python train.py --num_hidden_layers=16 --hidden_size=128 --num_attention_heads=4 --num_key_value_heads=4 --head_dim=32 --intermediate_size=320 --vocab_size=4096 --hidden_act="swiglu" --norm="rmsnorm" --norm_place="pre" --norm_eps=1e-06 --positions="rope" --rope_theta=10000.0 --rope_fraction=1.0 --qk_norm=false --attn_scale=0.177 --bias="none" --tie_word_embeddings=false --parallel_block=false --init="normal" --init_std_qkv=0.0206 --init_std_o=0.0 --init_std_up=0.0206 --init_std_down=0.0 --optimizer="soap_variant" --learning_rate=0.00636 --beta1=0.95 --beta2=0.98 --weight_decay=0.045 --lr_head=0.00906 --warmup_steps=200 --schedule="wsd" --decay_fraction=0.828 --decay_shape="linear" --final_lr_fraction=0.05 --batch_tokens=32768 --max_seq_len=1024 --doc_mask=true --train_tokens=144800000 --max_steps=4419 --dataset="wikipedia_en"
Each number is 500 + 40 x the weight over its row's rms, rounded and kept within 0 to 999. Layers, rows and columns count from 0. Numbers have three digits each. The size before them is the row's rms in percent of the matrix's.

# layer 13 attention query, 128x128, rms 0.156, rows 109-127, columns 0-127
090:471487501512437481498477521520478513525508398526487496498554466512556550472452447578519511562477469438514466475508498466500547435585469433536517481463468594450523421481495450522534452465504451473479541505525515452501440528400509541534435559515470539576535507495528527549501523463486457517452483542538516494450442450541465554555475462510484484513583540471454564444508496464512548526507
103:449429473539490508554553517519511510500505531496479501527498518489445501414499404443551420491510505393492503495577492447498516500535482470480533479453448479530543445495526452462508523508494417561498450477543494540527562498502509513543418454473448483479464477517511507441484483470420564550526511483482488550539498563468458604529501519515530576552557448500446472541564540536513515449499
114:546548472482455431470515469499446484550547496487519443459557480526551547467453448494515522538454526533541458469480499523501500518508553495508479522564459505512488521492362512590483416506506453425512523549512460463519568508509534549506525492491555461463471456474393497469464558480508553482547456478546472531478462482561502493532562534440489460526549449429468457463479421548487504495536
105:533563473498490545552458524418501540527455558507530526548479503574507583482511509442492454504433506548497545511448444525501461514559477512548492482445531483466475486583506497425474558524495495439482419468576483552526514531528459487521440468515413564533564408557496498513517517425490536491513478511457511501586481533468529512420545439528443493541509474467517503559478521507539511478518
114:502494520585519518544463530545445556499571484529443518475547479557540486453470457520518433516460565499429510488478561514518503460548537487426534485535573495466484558452481509457453505525503515482505518496523517508543526517472430505551463441549491482521540488521551508496505527492433539503466540467562530497603530524472543591529493479547519533601547514466592491581479575551501470482514
113:508481473537507568576545503566501526434556523535462502495485556479492473419529522511525499525558542477457460481537541417456512519461524510456496511499489447522510528474533520448484522492477505564442408419488471543468531506473386524537451515532464541539468465511568538427511490507471503508447521436514469553507563504483492572436467469504478485559530514473563514516596526498454517465580
107:453527446444514507475520443496523471497560457478502478525543528498481439514526472518476532468505482502501508562488490511514505468581509410599477487603368514493482423510468448571482502536488465477509556531516467448524554537585455490523548516494425518513433536427523517502564526469457481432522484573449529500504502507518460495475501468452502527490567503484400451480528502477507513496455
108:507592554481451459479507449545521535543547525517547512432534471538492481557483444474568522548478467483462485505508534454539581474554518508463523544487556507376520460507530577502475490456499528547473431534512528457458537519508510491505495567459511519588451472532500493509528495453501541531422540430529520429553443513442455531516488535511525556557520508476503490452497541499466503454595
115:501546625576453522466445504510526488477549481457489455512433445531503511502473476477501436540471473466506491513503517447555525585559497454482498533487580464510444476594527421568499491553492386507507518520566492561444513479538453469494512493548505477531537536591497496496558459536459489476575557555538503497450480503488518541515535444513501527423526541494523482510485526473479511500535
127:455479503460522458487504521586473478534502466471521507474453494508470529532502456485549517565521486456521452526413524518423481492466496550476489472490521559488543496467495593494473489448546513541600616500526456466556538584585570448461556497521513472506475456413579461444497447467535502537514499406483474494497520520574524551498481515512510523460447522467538477471528461477491498463476
119:419495468556526470553476526467539480426527497436471489394480494569551517428601447540565538555571544520502512496459467518464460492482454472525516475470447484427477499524439496515532535489494535491479514527519554498521456483505396486500503479450516576530509447546465494537540553413478483467549532484507536588482506501532502510455459497436502492433530475481495470489526509541508476552431
115:533503480477472446515471432562430559401500542490470549586484475466489515468540527480458483493527534509502511450464497547524493442584507516531467474518546526509511484546457560571479518498486449523495437566498470476484454523425564442584519478429422477504460456508516398496477506510578535508506530475481474458537463485533572541485443405476495516527497503478527496467527535524431479533519
117:544508488474511501465496516523510452504478531495509404434555517485538491552546544485485471477441478441421539479477530537538490453518529509489520528501551511507480513569481531518458511509476445484425452499506499513534510526476459595516486484569484459441521414486506452509553541537532534542522484485453553547485450421575513514522490442500510577493543422514446539522507461474483625469397
108:564474426497518452539462436502440514513503518503480483507487535524533421457483434488493548563567509490466530493530498506555545504493502498550536465513501499496424566451522564578572537480505489531452491456503458440530511543483448525572473470512439478522495446451533438512490512446562437489479423513479451513488486487450472515456466476563514524482462407472517538492600539436539564475546
124:431489491540416455557555508490495512544523432578519456438541506533497505494512491451448510450442478517537463473482475519566514541479507525507473568497492468529512545529564473527531504483538487462377612557476553458483491511479508493511581535432477434439506511435508570461541514495514518470449516529556507500489470562545536498453449516515502493524561522513513505496530473569472540506404
118:558474525509445426467491552533477486425524444503447478477436626489519477507508516468470481507499493439458488532551517491473530437401497456458583527498496491460551524521488471479570480515544483502438524459516488526511527563498486452456473485474504448495623555531521474528423501464481565484503514577501481453515479568457514475519460509552485460486479407500504481512448437463471462510479
121:470536538523552539514529520548533529559531475409453561482469572519439579545481485572510451478540430574457489483489520464462447540502468519419495518534474522507527438527469492542518500517496493532561423484475513423436461508498481551524522538442466505447566491494469517485567435528486476600465530517532484444555520482544425484464499497504534509498471510456572505528433528468536463481532
129:544422509484419503460562500454488500500537502495500489479473530474544613495538582457492527451470527494471540585513425499453488438523432555548513511445551459542501507462525516500435575520483549491491536528517448472522469510475473549406484512513502429465450508496461485475496504444498442438430502540485518535532482467441531421465498469564532436535523490529547523508540559488511547555481
133:476505511424489494419565550561567535490509439460468477505438388479495510467548496522484518453520456533489480505507461527464500521489502461434526516572522530497506488478466450421459543492487467606507539527537520487523491458536551525532437471422505511519472507480576487504445513528503506584486515461497470444541553479492532455468472574494488549438471408541484469509585501455454546483477